config.yaml
d_model: 224
n_head: 5
n_kv_head: 1
attn_scale: 0.177
optimizer: "soap_variant"
Each number is 128 + 32 x the weight over its row's rms, rounded and kept within 0 to 255. Layers, rows and columns count from 0. Numbers have three digits each. The size before them is the row's rms in percent of the matrix's.

# down: layer 4 MLP down (transposed), 576x224, rms 0.153, rows 420-494, columns 168-223
# gate: layer 4 MLP gate, 576x224, rms 0.158, rows 421-495, columns 168-223
# up: layer 4 MLP up, 576x224, rms 0.159, rows 421-495, columns 168-223
down420 100:105046155134089185123151133104167149173097115142088188091150132167128117148059157104094087112098113145175135132150100106149124201147076116137125090168118178149116166099
gate421 103:197141131084135125150118156114158095140129112120177125127094179126112153160169183121077145161129169123091154152087145082098126108104113120100101080150122148059118119116
up421 094:105155108192128076078133123098202128113205066125106048133069089136124092134138095119142081145139096131143165103139131182107121140133100143093117158119092140162145143146
down421 100:193063177133131119117110152175169105148060122190120097216059184059143146095168213135138087142143108112128114108123111109107155117097068140144113141182178169117107152175
gate422 096:140132101155103140088047123122149123187107041089165114151144169094089112199134097055089163132110159123125107170158085122195156123135134156192131138174096113099085151108
up422 097:090121180104157130156148114141152120082147153122132119117179071130116159171117151131165137152205129097187124141092142163050107156171119099154167118093096128092136103116
down422 099:134192185077101133208198154110121151141144084087117108105108145105105119120137104174126134175162134166110135190159127088118133150077175132093160145132078127117088123078
gate423 102:100206122145142094123142126107092145120150103104076188128144060138117135127113111103139146080102135119120128100187144131121094217142125160165181092083089130143062142133
up423 101:155067168177115108189130065113098090095165115169091144115169140123124079134097109166133091063105101167099118129107117086136149087097130085080087126140150136095158166121
down423 109:153086189186148147092141199105085091154143071141149161113110108158167182094124130113086082161083149129133105143129128128087115092156168118055126127165153165114185145126
gate424 102:157135103150168125113127131106107135105109112055135096138139087157091152133039116090105103165108152108158158151100145108133080108106140195141192189175062169123161135110
up424 102:087187139118131142183119143108170137079169138093094084122155091164070112042128145139147070131165153124135095126093194143150173086128138143176119122115106164116229141115
down424 107:132147129076144112140147115154154167129157168122163156108062129142159104105127134116153148150172162126131095135085183144161151026144086152072153115109090138146110049139
gate425 105:141131064150133132124105086109112140124138143057126102162145198195148124138134156125122128108055139194128117209162157090101137153151115166136194125133127133143161154130
up425 100:097148178069157159121139129154120095188141091120085185083106082096158122134084121091146128164163111182147178137140115157113132112124061129115131115166138068085122120171
down425 106:077158156147104084163066163094167100112116125143125125105082131152066153101133128163133150190091164125156122096129157117145145169142154115141119055120163101149137116151
gate426 108:133158102132109119143143145116145139095134162104134089130120110065131112123099107134135131129119159125103106113117052053072145135161127146117099120090103152122119117175
up426 104:098148080107110152156145148122088187147113145084174108140087109132159132134137094141159061194139099128165176182153155094183095150119172132142146155127170091122150100148
down426 104:150157189096138126195099124075107116189129120148125141131127114146110076148087140158138081124121173151115085126074057123165137121148122127105136147115144146149125160146
gate427 094:163095120084157115169118140093148141169127144126132071135126148155191143159051149122183179061110147142123161074102134214060143130097173132144110161130120158073095180130
up427 102:154147086118108194101121112184187146116123144115160116157147102112195105121076191068128119091163147137131151079149165146089112102174131139170131121053073133081123137114
down427 097:087117130092156129099126124113147103135131166149107176084194132133184125129138074146166100087157127133117142142115087077144124113142154118074137160099151208102124125113
gate428 110:081150145144169062110124092183107129161125111140108084079129081149094134117130162108130153147110138108119137117114151134143099150123195165195157148118170119172135141151
up428 105:103143161139130173098112164116173149151175101090089112112151092138148114130226071116151153113153128123119133126108138113168176138148163086117159184184115093136148117161
down428 106:111143179107102147108134172108106139092127172161151132110168170160108036107135187148159142095116100138140125158106136150166116116103162100128178151148160126124124176132
gate429 091:127092135104105129192148123128108147063141107180144111170153114147070095137079108133132127170184186157130097175142095109119101108166134165160132137132114117116129145192
up429 089:124098113141078122103116104153121123184162127125162120109136125120090136147120109089117130135070120172155155200068109076191147171125131119116137175128119173083177153130
down429 101:150154162112112138083117105216175145109156130146119154095144096116078040066127165177147148111153152116156082109140094172130150151105127122138167098096179147085104119132
gate430 097:110115040161146173182104117192163154137158101148103165100106154099164150120129109152142165106105132096110081159145189159109101142133084057089114069115096151112147116101
up430 099:144179158099108067110096112155039150177084129151146118140127147086137159141135110178086123073120173113143157146164141120180161123177194117122147160156110037106133154099
down430 099:212158138120127130131099147119122159127147168122203130171154107136095145140136201047101116132103155053100127136132139170116086185092149064104121159099097164159099097171
gate431 094:116142154137118102052110123126125145197171161111148062116118121058160090144100119099088152125149086131131149125143143123126145077126117103100162138113049177114059136161
up431 099:085149109167098122084122061139128121156168131153115202173125148155128104111168128121146160179110139074084100103118105189160086110109129134072136103185070126158118133126
down431 097:056161148095066093135149134148115113129143146194113136145095155099113121159149121116113111174054125234160114107148124074157119170091160168102140170131135168176105132172
gate432 108:150176119078156094120105145124093159113182156196164166134173142147137156129110170130160149107200110123171082161156121107075136182165130086096137172138094126100143108143
up432 102:154137102165118129124106124153152142123102173081141189142085117084105103101118079126126153094140154091053114098129147175177161126138116143144115074108124155124149092132
down432 107:145079147144116117138128163118086164136158123102108114091116103121121092161122057128117081124109196103099172088102157157166091133163116110183153155125173095142077108107
gate433 110:110131178099131059166147149129080107129117141090129119067066136170138131162126070146170089135133145125131093118173095121105135116140094113221138078122144172125071104173
up433 111:166145110103093136111178087072150161170149160107117125145097108069142144156073096095154137133081076172120079062146149111170139135076122138170121164144195140154142111145
down433 105:114101118143092127122112105153111185115190152143136108097182126117117122088195058113154109109129119122142142180115102051094151130114073156214169185121158148058144121122
gate434 102:147153090133071128126101150098170146138071151096118199122127129103149176080111141100139148092081135176164161116174126095075094123130158147158120086123080128175115119170
up434 101:116079087098100140080132167152153135140056186138120148168114068044124129077111146143164145136160174129098124162156103142134139109091168098122121109150105084147157123097
down434 101:129149098196127102122063129086115133076109151141127110084105106099120089129116133090141117140072110122143129167178148214168171108160058076131097107093125132083132100148
gate435 086:131047162057150125078095157100171073093173077139118183119116108137171138113105127142067174136133177173084118140154122115127159136107138149156117135117063046157175126154
up435 086:103143112152123134142171110142126126116081147122117154064107141131094228157110151078138096119132142127133175088066145114121153092142099120119114112189107124115083161126
down435 090:169047107091110119162139143125111161119172066092091173161115145082169072083125156188127096158170137106151164112125203171134143165134162093164105132127107121119139162192
gate436 098:128199115164102169114153150200185126084068098145211161200094132108096122131147103179144066100111155134132120114168128066079078118163092088108151138110121118113147147128
up436 100:119184135104096125190139088093129101132126114137143156139138111144123100151114094089139157115111101126154143154097184122123103171105163105108075093134093064074099124109
down436 104:145168165123123147119136167061115141128222123129113061105182110149149104135091150117118148139118160097133122099143121111137152115061061169141116113077138131126143131120
gate437 094:127128073097122124093116142123117128190093150114158116100167146103111116188199199178097155160067086124110153098064139131157113121101118121111096124119101149203149104110
up437 093:145167086099119123103082114049118126197098148170070111151167132160100083148152125113139172194138106132093097132135139175168127039147109093138167117119097101131103130146
down437 094:100129126052178155156084156118096135129111120172129100119176115093063106157170138217117055091105084159130148156112166177150171092095099147098105106160153115179131100141
gate438 090:115156113147124142153081135127136093093157161115151135152119134039144199165108193192109108135133119103153135142168086100128124141125146160084109141112113165111148144077
up438 096:109149125144090126126168150136156079130134156146112134150245130144106126170125086082097071096103193182122165130110093192145141105076127111175130155193156165170146127129
down438 085:158111105157168129104128081113130157171150128085154091131101148116152141159166143134139059106164134107108143095091141105111133066096118182171101143093145133130107105154
gate439 089:083096139116177144090133152087132150141148094128092177139154120130126130107126177154109059155088137135107118158120124136167130152066132143098119153142093056113163192118
up439 092:100120100102140120105163136138086144170176077119145138153195084122143132169128128117121083128143098120142110155129129110138088140170150159117135096142123145105159165160
down439 087:157150151078113087141168119168113136126139112136168165116161101073143113179115144116105119161163112170146127145112076038125093132170140124133153149112157096153121116123
gate440 105:137068144133097137087125078068158131138159126058115100189084128180189086077088162045133075134171106116117098171178149092149143142126140110141164141142107069137132139095
up440 102:130118169125110123152127132093120113109169110084190143148163091133140149155105075102149122151107155131099137069125169218121147083095128145081120118130087159152127103143
down440 100:192122157115152149173104174096061114127138153141122123065209126103137138092163152107109129104104160210061159153156127109143106114135093143141152122146231158076167172110
gate441 101:177117088129133108137114137168151149105117145134142132141127182182119136152164107109149103051074134138121159151114196142156100135087090120135093036179101159158120152203
up441 098:121082182122152157141112133088137181127150195134146129081134130132127134113141156124091135121151233113130065072166203102094083084108088096112117216131135083226117149126
down441 107:133121102091109151081111160159099095115098159156176134152128131140126099078132119122171166123106103139062112096069095077143145070140084129100124106098090114101065144124
gate442 095:182150161187071130149095108089196124182143104111185157141167132166138071142056133086133152162138135140122132146110178092136104100087143106162113079141095116151151122098
up442 101:095176103137137130130109107137076123097136161106121071091148092097116209103094109111122122138075152121073123126108175142153149120125118079166129179105176147068185130171
down442 102:091192199150104106145077091172138125112101165131115179120185140120119128098187149174146185137123163118101148136138137141077173134103121095166074148095132055116125111133
gate443 112:111107152093146172114095109171119166156087129108115140117075088135110167128105098081151099132083154112112136152078151097098141165138144122131098108103127091115139108104
up443 107:099144150069154171174114132144096113080132073143153121093168147126107148142165164098090155132147135137128104146078117075155132169129136156124118188188131104142119047149
down443 110:089179141049126130143161114055141131128174126112079172127079116137179133162092148093153168162090109179143085113071143072130155093137135127155154141075243114127175121157
gate444 104:141137147142138101133091126149140113149154158093135075131137140177192125121117170067069116115138182180115134128162096125146147134142149143135114143127138079132163152143
up444 100:125095138116126099148155122114098164174095138171082157138132077141144145109170178163154153105102164129123156177149159166091143132113198104113152166193175198122149153111
down444 102:113117135114102121173108143081118147136134165179133126089179180138073144146095110149111114148099103180132119143141120115123130175092164104169114142181168115083148141156
gate445 088:151167119174117124161115095105134163091087097139148184133128143093189154218148083142078178095103113142127134102118104164114122099137155133163160162102152159156138139072
up445 089:120108127150093098083129100122143132127143126115104117123166094129163099102146124117224015109098141116125134137119165097148090137072121130094101098169096101151165180186
down445 080:147108152168175091099061156129129178152135086134141198114090109117135126134103189160096110087073125143111161120120130164104108142139115093190086172151114126112147099125
gate446 104:154111111114093111060167160132131157139130165142153166141157088122156128197156154120131182106116108121114147141158085188069168125113132144120065094192169167195119137114
up446 102:126147097182140129144119167097129128184148129118125137091118078112125128157168148096138140107100122133141137104089144120116049087175050088068141082185145116134149137094
down446 106:106121192162132158185119150112137128105127086162178153114128161138094148216122096166092157123157095153123134142183123144134085135161143132109134126125134140146107115173
gate447 095:051121135153119128077103177102101110107119094101119152080156108180168118121136086106160149211146152158122123114103200096109141090159127133106125172157157113120171159148
up447 096:156112157057122186159208117125132134143139147106164123176124177130126131163117143132153159111127118140172144106156075125098113125185127132137148099122127095157131105188
down447 097:166131125105163138098179143119121094091158103103140168129098173074135145139167136114093083101209121131110099138135138062111120180120107126163116170176123165167135116183
gate448 094:178159183157127192151136069146089124164167139118111135146133156154096117126131130137096174163089112119159150162158135150140110148047203166157117161111146089123136153124
up448 094:162102132199161136132155157129160077162155151132076110130067140093104142071135122118143147160103116149093144120164109116168111080061133122126080132182146067051115122107
down448 098:148115143066110128147187117171143183152095106160138095128115050094059098101123052145180107172137147142161132163103192161101140068114053129099068158112155101114111102114
gate449 102:159086120121150134111107118137080172129092070122076136114066121176140171138139129085140088078120074155140148130032146177094146122162112149157185130112148100067130134127
up449 103:111156092140105109120130089117132145113099097137109179172086130122139166140147118130181145121118104095097103104136176184169169115112108144085128110165086109080108133182
down449 099:109147102130181152130181119118159146132086117143082124165166175089168144117094082115131182181146123096114152107154162229080135126067109176120146127126175135142141159145
gate450 094:153095094143165138152119075151108155205091104161094127058157170151174097135133153197113163144178137123104078145075139162116080152120138108147183110111066158100180119055
up450 100:152125099131124155205148100122113174130132087185150128163136141162132120129093142089131111155129092120069147148085182108175125160145136127158170073123089188107149112127
down450 102:093137123083138128172096135149166073135130085156094137156096183160113147094093094126149061142111085062079087132147110154155143112124077115108154074099125125119140126132
gate451 090:157205164136125113151165091098119099146120126174137129172111109093130107052150106152099091106156150110127152119117125115108152082166138096179094151121132077108134165123
up451 092:108125153122108143089175100089121069118117161084137113183095108122117120097110136137041120100160095107138103187120119071128141076147107126132073093151161111132109190169
down451 095:100122086088139144122117136126068159131152104157139168108068110113148114139157139115173162143114160111123141152123133150091045140113079196141166147094090143168110136143
gate452 104:169146087122150098167131196137120126160073103166165090151155125152150082096155124124145176078107172189121168127095088108127145163152129122132133143192123071176143137121
up452 101:101120172129170177129088111103177125188143081143092157147149119163169094137102139158099081138157065176123098130154095121106112132113147170112141146141107097125159140106
down452 104:169119093126125149124128124132110141134157127132140177122138098136120092133106136119176147143122125096118145155086133173109098117158072111090189124119145144030176133143
gate453 099:134165101147107216092168191135134158170122223155123094171147129183138125130067111115128091102153174139163166110143136144116137079142137143137104098166122119079131134152
up453 105:167154118130108005151107153202138148101170155103140136135102102154101198120093137156101115131055158171115071138142188103159152115134155060104113191158131119123146099161
down453 103:117088075139173149119171122178156117144161131142092102157130157137136121146120137167176179115064160164133155186117152119134126086135131112082080184105141150129139106207
gate454 114:133113108085085182110149161159166170107110089189140153122125138119114136175153144109179093097122087137114085134115143099134101125142063164106207104094173127129137164160
up454 113:134152098071095082143172110144125135112215060131088116105124156129150128191100160100150140121186049124141133082141125104176102125147148163101169215175150136113140150150
down454 110:071129189129148103068093185168088144153151132057107128103108112117140151093094149148084150132111166130156142115130116170124098136128139059130222149139075113176135140132
gate455 094:126140174085122128112132100097148137117145122120098139157176139080132148103100092067076098115087108146153058129152135140116111107137135179146160196131108115102129150131
up455 099:086120156159192117121163124069157162115138138064104127187141098140195062154069129188116145171094133160101140156111093129134153155083109162138159102174152160133137145089
down455 094:169190045215105084147179140165109135106122162146129131116035132127120127076143172141130127128116119102115127118100129086155133154111107112081148112111083095155119136118
gate456 102:175124114121120186153127155084134108126153145099114172142061164159075127110127109164130210143106150144144115124158169110085138124173133190171119106157143132143077126177
up456 100:124112121132123099062145137048098144103125135126177107092179137170151174128122120085070124152155097143082079159094123155122139116093131155135141121115162161097155147138
down456 106:164081069179190105130191093162095139149147104126111129138163063138141120090158082129080119148118143122135147106162125068168172152158067103135087115136181035142121084077
gate457 105:128128095165165134158153135163097160096142140150125141172115184105144101085122079143100151120091151141151175129166125123105199128099169129165064136171164113086162096169
up457 103:119133174081130173065134103158102082099156135179123170191123099159125080063146102118094159123140140122116164119159196089119132144162059137125134133166109142104109187125
down457 105:124082124137109118145123124142140105066116156079109117155144189064107163121168103174138129168111159163113249133175193147177123143120162110139111091148147115126121169155
gate458 103:147096145110123152140128147147070141139127126072107117134146180096129130141149131098166129189126139126112144126139131068116158113147179129073142123148091175191087144142
up458 104:089101069125125073068180086104117122146160125125087166096187170131068140149159156108111122120060094094090162143133116150093127089133058145161130162169147148131085129067
down458 103:162128107120093087165131124086151108103099193166149160105134135145096160054167178138118134141059117126151153130118153122098124060133144119092145142148147131144180126078
gate459 110:190165098169135095133154121122090075090141111195154149144145086107168142156130137158138146121069095101199084063088153108146138136216170131177184098144128127132203128168
up459 100:160101123103143173168149097154145093109128115150087087154118152161111149087135057113126188116132151113129181173097107105129182114179146129141136151115112109104117150140
down459 104:157138119170086153029111192125100158140152098102092097097126139149109116102119235091168103154121098134072048112151094134137120142078087143136154175127119094160118108158
gate460 092:129138158123140177158105155136106144177139084056131182120130150103151094167088093053175103130134149167069159119146173092143164087148133132142052197099127126109116085139
up460 091:158110103186167118128161165176128122131151135129168105107085127168154151185091078136140125115160076140154161067122163172124124122164060176105156186119084181092164163118
down460 095:138181129128077108173170142110084136150147132167105140086086131178128113117073050162074137156145107093142118103105133172120078097083165090084136145150079124167142149130
gate461 127:123087139105129136165107062175124130135180099113148106121052147103077167159111096106135100071109164107143134092062157163132160102157101100115124166142122095053139133117
up461 128:141125098104115128113162201111121119118077116134072082132144093139137085071161145114128105151150110117075155143113131145149109114146150163135115160119094190186082143140
down461 113:128141152174129132089086153143144138171172133171127130110093135164120162142118125096108117122102115131104140111125156078103106163172118137137090097105108161128090136125
gate462 104:124113098146089107166105132110115132177157178159113110121121098146145140091106147107140073119105151160138147146162126077152123170113125106103123132162097085081173064172
up462 098:157096102101170078160133088159131086120151078116125139134155129160163110152124092070139122135154121140150130208123105082133163106149172124203180137116140090147169184137
down462 108:135185197128130103164085076122080149153114116147143196147149123126189136180127141190094086165084101085170150136134151133143096142110161145115091102140132114126107087057
gate463 106:117085081076129103140175123102135126054134101184104133151140079092160111170133119164105070126206146118148150110120152154145153132185102137194156125136092149161081153124
up463 106:132091138121117119031195137136180146154133136171087130197136142122099101137127123139114169134093124166136180105156191108122140100122132089105175179159168099111167187094
down463 107:119082062142083134162152112142074122128059128160108165129129106141154075137090140183109099184109127118071113101094087142147082088114186142116184166129121124086153130136
gate464 087:131115114105133143083108085142129126102138114139047095113135076112128097113129144139138180149112067132173057079172175085073176104105097099060129161134124097105125162126
up464 085:090126057095110097100155104132149159141119203144164115081120130145079159113104095145112163132182160117137122153087057150143127122148122127166149121145086183126159134141
down464 088:129154186114086158141099123101146117091126131146096119146151130102192067167171168092113132184147142140036103165149182101103138129149131113156111131136212170105116157134
gate465 103:202129154142151129157126163135138198210125104161163174128127108131136137113114098117068125175125134130115061158118137127083131153123168099132163120130137070165131140159
up465 105:136106083091081121090084114161125147166138120105117131109116163115081155176089084124122118103109107170057123110163129089144172131176095098103127081084068137126159129137
down465 104:156124093104086177133160104111136139135188116072113126104113118085120162212109113157124174146098142091132134137120124099156120131124079163146119101135137056128113183038
gate466 100:105138145160033045178119099120105178157131065172103057121141154112130111133083139168172129135096141143190064126130162145099196120141122144141115106138102153069155165115
up466 099:104162142159138142107096122146099155133099071143124098160147146123084124166114163143191124075133125087154173135179127110094104146081135128142116146120145202131141087117
down466 102:112104108170137145151180164143123114139187134140104152157071166128157132144150134139158135131120198114089044138149107136150145171117119187099178181120103152087105091168
gate467 087:119111182073229168148114148112150094159125093135115117103149177124157076178084095077134171158200176152103167119121138125131148121046109127148126146165137127193129151124
up467 095:156131106159104064082131174138098137159127180063125149107073146086132168143124145137116142112126111179139114117149100100162050120199097173158096095111080145128115127047
down467 079:167105145131189144081075063091114127155177120125115175112172128165085097125089205172119148111133121103085155117119152161120158100102101146178123189193050102123119088125
gate468 106:084097126151066128090122160132130182088145107143166116124108120127158124093095102101127109157106163173192130148132150110091093132154096132130089088085114161109105095085
up468 097:155210148105112105148071093127123112140121108149105127120122069147102102242097160158153120148132163092178127076096115103145114170151125136189163123150131152106147141134
down468 100:213123122123145130178130162193138151118129087122124149146166130084068106141105161166131140171143127125130119079137108075197105090148101077125197125132139137118136122096
gate469 094:116108105188120121109135110118105151132125114132096107154084132123139186146152095076174143128149102071105096147102173111086161123051121125145154133142106166178205118096
up469 094:051107100124103050128095117124119140098173124128098156151167120142126210130162152101136164127107079126135144148145118120180135133131156124087102159098059164138168085086
down469 102:120089148104156174134121131173046106129145136105113152109140077164133092128135115135139124121139181147161079139119077145171148161131135183090150083206161168101176095115
gate470 103:137114042172153161111121127106167047096146167128170090120118122119108114176145112169073078121146143104159171088126068137114135167136147124119158108120153180122140166165
up470 101:115110129143132122109124159125194099125103161113100155144148140105104138191094092155102116139137131088183174076136108156141148163138120077157167137117164139098146139147
down470 102:202118118044066082113185143149189137127137133120100090121119088149042097116104116119102093202139151174168131097098153210155105129107100183059123127148114163139142057160
gate471 095:139130185121169114174120147177090092116155184157202125154179164114150139098109129152192142155134094199126092090188161151145132175143123166144114169145132138116151105101
up471 091:132156121185103074076175107122115124192067091101092125076152142117077106158114138105097165101080113132168128109135135122110132109116153110184121152107123129115152125163
down471 098:064134117175137152147103106150118145119088106099116094105114082139116156043126108117080181121135104121177121179131112109140154115138137160087156147165163138088095103189
gate472 104:093141115107138127117130142134080157090129186036097189136110113165133092092148124185166113117111096078128050157104166123121106149100089213118150140165165111152063088199
up472 102:111146116231081134181179152105080163085113113198175080097134128157158127175071126152160163106194133134143220131126130106128112163150049114118110112166193164073078161155
down472 105:118120102131102147108076151109131098139159146078138179108148124072133105143107112165105152098162159112143180150100122169130141128078169103131155111198171060160074159122
gate473 094:137116083095150137153113075103126130084158172110175185119088105168140188122098121157106118114103099141163124111112119060152133156051137116057119092113098138087178150158
up473 095:112136127103187125116162151084110168120164096103162140127183095154077126123129140123119084163160174100145119086112142095176140129134154138117139158136089097078160198134
down473 083:201080112154107127122143149106078174169067149192057111109047171171114118097177025071143131144157157074168110137131107129152119063189059149144085167140129106091149105177
gate474 098:138194163122144192129110115096125110071110147115076129121099164122081047119210130129159106154136172119086149128100162141151133140165073136129125105168148120120134115124
up474 097:150129130098117066119163089178111148110088132170072149179127096140132099170097126125095153165159132131088115119127101186132093125135137162097079119113146156105068148148
down474 098:161103116142092106070099130136086138147107169112118095130104165169108074150173096106158115108073161117152136090104152105165130159104151110147111131114116071122149127161
gate475 101:074112124105176088164117151128189167121124150129105124148104114095141129142156160102140142149140142126080098051161099177113216123181125120100149052131154166137164183205
up475 107:102138119166121156080161088139134110092106119102171126065105162163129084152122130104158173140110088146092179151164126145125091073096194080072096135137134017118095117163
down475 097:204156139108130100102102091146131088209164121131082145145112121119137133143125174048159106175127121136127185170153111131131174112162110154148153100124132159106093192073
gate476 096:107152097076145105137104146160091129134104096115123151184086111145086131094096131159127131136122081080171089140127142099124130126158147141139202134154152135184103110189
up476 100:162068117175190118097085151132130101155150135181140098070120112179148179111118155061104149114126143135073125097085165152090128150100115168139109173059165140069126082072
down476 099:067130087152173135112090136089163127127136179139118103109166087088061157121128080117083097126079157136146150115104122098149163090120119147127086087060112190157115116124
gate477 103:138146120122127160107102161119125144183109141163140172113134136139127171153089141131121156139119135109171104119177178160115157167132113104122130125066138100111100148084
up477 109:113190133124082072192129095091110117066204118091138109119173091143141123109183169166058083102146117104133137221105137151096203138090090117135167167129115162178152147114
down477 104:130152186119110118147103192139145103077123152140088164182127081158147140112159081133115060125164197118104131107141134099142096097141114083163145145138127165136182097128
gate478 100:112078120176121104187113154104135168140164084129200079093121115121135180134136074102131156117106157134104088153126170136144132130158119133106149138192103136127110197076
up478 091:104151109120155138127155136123167163138138159122162126160095116168071107113098088113108121127166125065108085052106187078084136122198180088099109136071135101067116116158
down478 103:149134142107109140089131156146157151139163168109129133068170127138167144151098064105127136162174184125140119111110149146128140132099155180161131127114157118168113106128
gate479 095:148140103167201150140092132143180151159125143193108119178165126065120053169147186108138064091150114088171196074113192165172118176131160124125153142083140150118110090169
up479 094:161153116186105107141162104096133107079077121093173089180141180169138139138119112141105096140111075228146117166076103159114174138103133059178094085145133117181144141106
down479 095:127080092116150171108225129095127064086155102122100144141126144089192185136188181132146170115182108132132149106119122131093126183153106075162156133156151144089148138132
gate480 123:115122171123152153060105170139089136181156098150153110180098142152080117173103139114112148137084143077113127130135096121072077082125127152126165086093152071182118111139
up480 113:136128157194144155129149188159120130121116136102169171118131130110158120099098156094116145119123181114074161097088208148111081127081094071092124144118158132093172139070
down480 110:128094118161104124104148122176135102111179146113096124142138098178140067172116187177141146137092138128142140081112111139140084117150134156153144151073153092128102102121
gate481 103:146194079145103160182086117101142121196109134030160179092180093136088058107173096132162121181102076115151130133154133095094177067107094151137166086167124149162181152105
up481 102:212171088131125102087100157107152148117151119083122152173130119103163064087121109147123135089096062123154089182153107111122136119101129067192130174160099080117116183108
down481 105:091145132096118161173131165116137104117090106106103145142105144144155120101131179146120154210098122141122113179149117142128153113107143140151091129077186100133151153111
gate482 095:099135077105113097068115139159125149139103107091141097123118120100149146111129125168169215100134128118109146109090143128116206160133130137064154117126085114150146165094
up482 098:113108125132173111175117144127116085082162101113067141098168078115157140095132129158145128158157120095175163120124157108144123097138132130090092129160155084188166150129
down482 094:092166141158060122074124148110173149134117186154200155160092198131055085070164127108105128094110123136194104132118149164097080165117119100141184114140130140123094118149
gate483 102:181138130094153113077172184178077162029137110095120171140121127088144168079103118111077079104116092060116108154161173117119143196122101108110129117136104113109122113100
up483 097:102095090155160127127121117092154108088090160116121129150155126151121137171120153125079113103122124101142151023118194106143129108159095194083171121137126145117114097177
down483 098:139129145030173108105169111126171168164096145153131127112146134067139067091149098124131119099145160123109165150150154116160102102145084172125140111125111140180132150180
gate484 105:092158107067128099128096111110116127121088089121152108137176139146127204116153070103156152120119052122181096146140096148130179148152115056153098115140146108177125163175
up484 103:114092098104189177131120108104124091127132113150090086121085146150139080130121143157133139060126106117137058162111130140200131076108143080096086184192138114143163124125
down484 108:139103183101096125101092167166121155075124136174116145160069138121057150125100129134137131112119046125109097101099113124119193094139097152085249175105141140099135089125
gate485 095:118067074145136135136152142135106035103118071165110138113104157136085138132127107107092042145181135145094159159150160172141158144158112130120084111067094115154109126154
up485 098:067069106114164149109107168107137074127125131148122168152076096122114162114132112076175036118140112145138115062201128116105166156068172144113107062158112122131138203152
down485 097:037101058141160149081091142106154085097152102120123142142126131154102138142131108119101099123140158109134084160133167130102145018077201166205159101096161182150049130098
gate486 094:116121097176106138153120150119159126100128118102149146136133116116096081114132072107100148107108082118168134105114152074095115104088130111134210154165147071148069100156
up486 099:141140078139101127112128173112122129124089115138130105147118091068104116118181214072140157101058165123170147109119104149133076196084115056135163116171109157073085175040
down486 095:112111111117123146112109096083092089058139100112171152086086122131121094168110119106148125133102100115175186145126152087150186117125154114156147116197154135117129153073
gate487 099:119102157118116095148138150054145143128162146112153126145102113143101144090036086104128085149093163113113097117102074106142186101087116158100110162154143128186060177124
up487 101:088175173123102128111142151079139132062136154056145118098112151133104165087090105145138125148071054137190149175201138175193107151106056126178160155139137097095122149160
down487 097:122121139142134095130165107071102192155127148104126125111089120092101159103105120154159123108112102156183107170177126133085129082069089117107164115139147144044083128133
gate488 107:142163107146118125088183090104104178113182048162147159133096128083166111135126101153118099117126108168148129150128092089162215111116061172187132106148155097136144126119
up488 099:130190114127130080075179117149138103106134097101109104160112124137143136125171158167129163166140157147143131069088109114160135097072045181103095123106136172150191144111
down488 102:156137088137127161178152120107140090123111083139147162138139093078126111134100072103113096067109101113180149104139203195094089109086106115104162157126115151108131142105
gate489 090:103069188073171125099088138128135098139179118114099169150130105193115122096118132063145152156158147191110164037122157114114167079104118117126114063124133143174104096113
up489 091:126137091140091087132169128113107166092123143175095115172129115143086138122146216127132138125046124091129117165130057100141112115138130163122099087099135129063137120120
down489 079:090040098174117150115087040148136099076161115104129186112136174120089190143102130076120144123122100199110149145178150133078164111111135081192120150114175142147112129124
gate490 103:183194110141054115157154163166085182175129130180117130128132142154149148142134153127123089139161114134114169115117176112078179160135133088127153093105153121098124108124
up490 103:141124090174122143116152144139171114074115136108136147085087091130100053120141163135156189110149126108156164116095120200081098104137151099172113099138135167112129132139
down490 108:132103113135172063099114165116088106198071117088124103131123121154120104143137127141120137131117115133143083101123153118155101124167111110129085149111132104106086151102
gate491 095:110111080145121130162144147182066181150118074080140090145143175159147122131116106106144118125135144090123156094137152126071119136152183126192158133168113055136101147139
up491 100:127127156148105093103168071108137091092146185103175157107145089156135096163163143075102171092163079185165136157139087150146150137148149158175095091151126186102091135144
down491 105:161093102099145086168189132156108131123140176135105128199137137161092079138196136048095121098172134117130179128168174140180109165120136130115119134108069117172040110127
gate492 109:078072118192157148156153129201076147118147100108165144094168155091147154127023184153116136090140171116150161140126146127133142130126124178090097124114180158095122164123
up492 105:138084122194161151151106166098105144153162138162115118155167092111109099124132095172066120142088080131065138128096113117058176142122094182154157108119099070107080156152
down492 109:166096097151153071113106070154127153131147138106161144144189197151135135087160087119102080091112118095089142080150097125108144159083103078143189102125153060093134119144
gate493 105:114159168160119120125151105184131090169113132126158085098133152082119096123065147071166113060122141123159132092116163140074150113181114156075133164090106134137141149096
up493 114:133162136127150092164112130130096160107152158111098117157149094148146123196144170144246133132153167079151088087144141128075102115137151118132126119144091088162090124124
down493 106:086114180129129121111120104182124130170105113163120170151094159110113144057127143123105127174145085115079149112218120154168132082100153108144170112109094157100160146139
gate494 099:198141140057173134173061137088130110124185103101130206067103136128145126096115134146111134083109074095164124101111144091147092141173110093143153128081114123144129134155
up494 102:174119211155107113127134136171071112146091097117091173167152075137111164105165077097140066115123134194120124165105106137088160120129129053127078178089121165144139121134
down494 095:143123110142134080185054096167118112152129132075137160094112147175124107114121123121155125138097166108184136113105095130159162124076100147157104091134115100072112136151
gate495 098:173144120166064095176122133109143126174164164136059138117120108147125158064106167098112116131083148131148085144141148087127143109126143161138150156213138095196093143178
up495 101:123151142115142158107148095126140154193167175135134171165130103125112127095100100181104109122062071124121071130150155121176130095139163136179115163139118111121080094100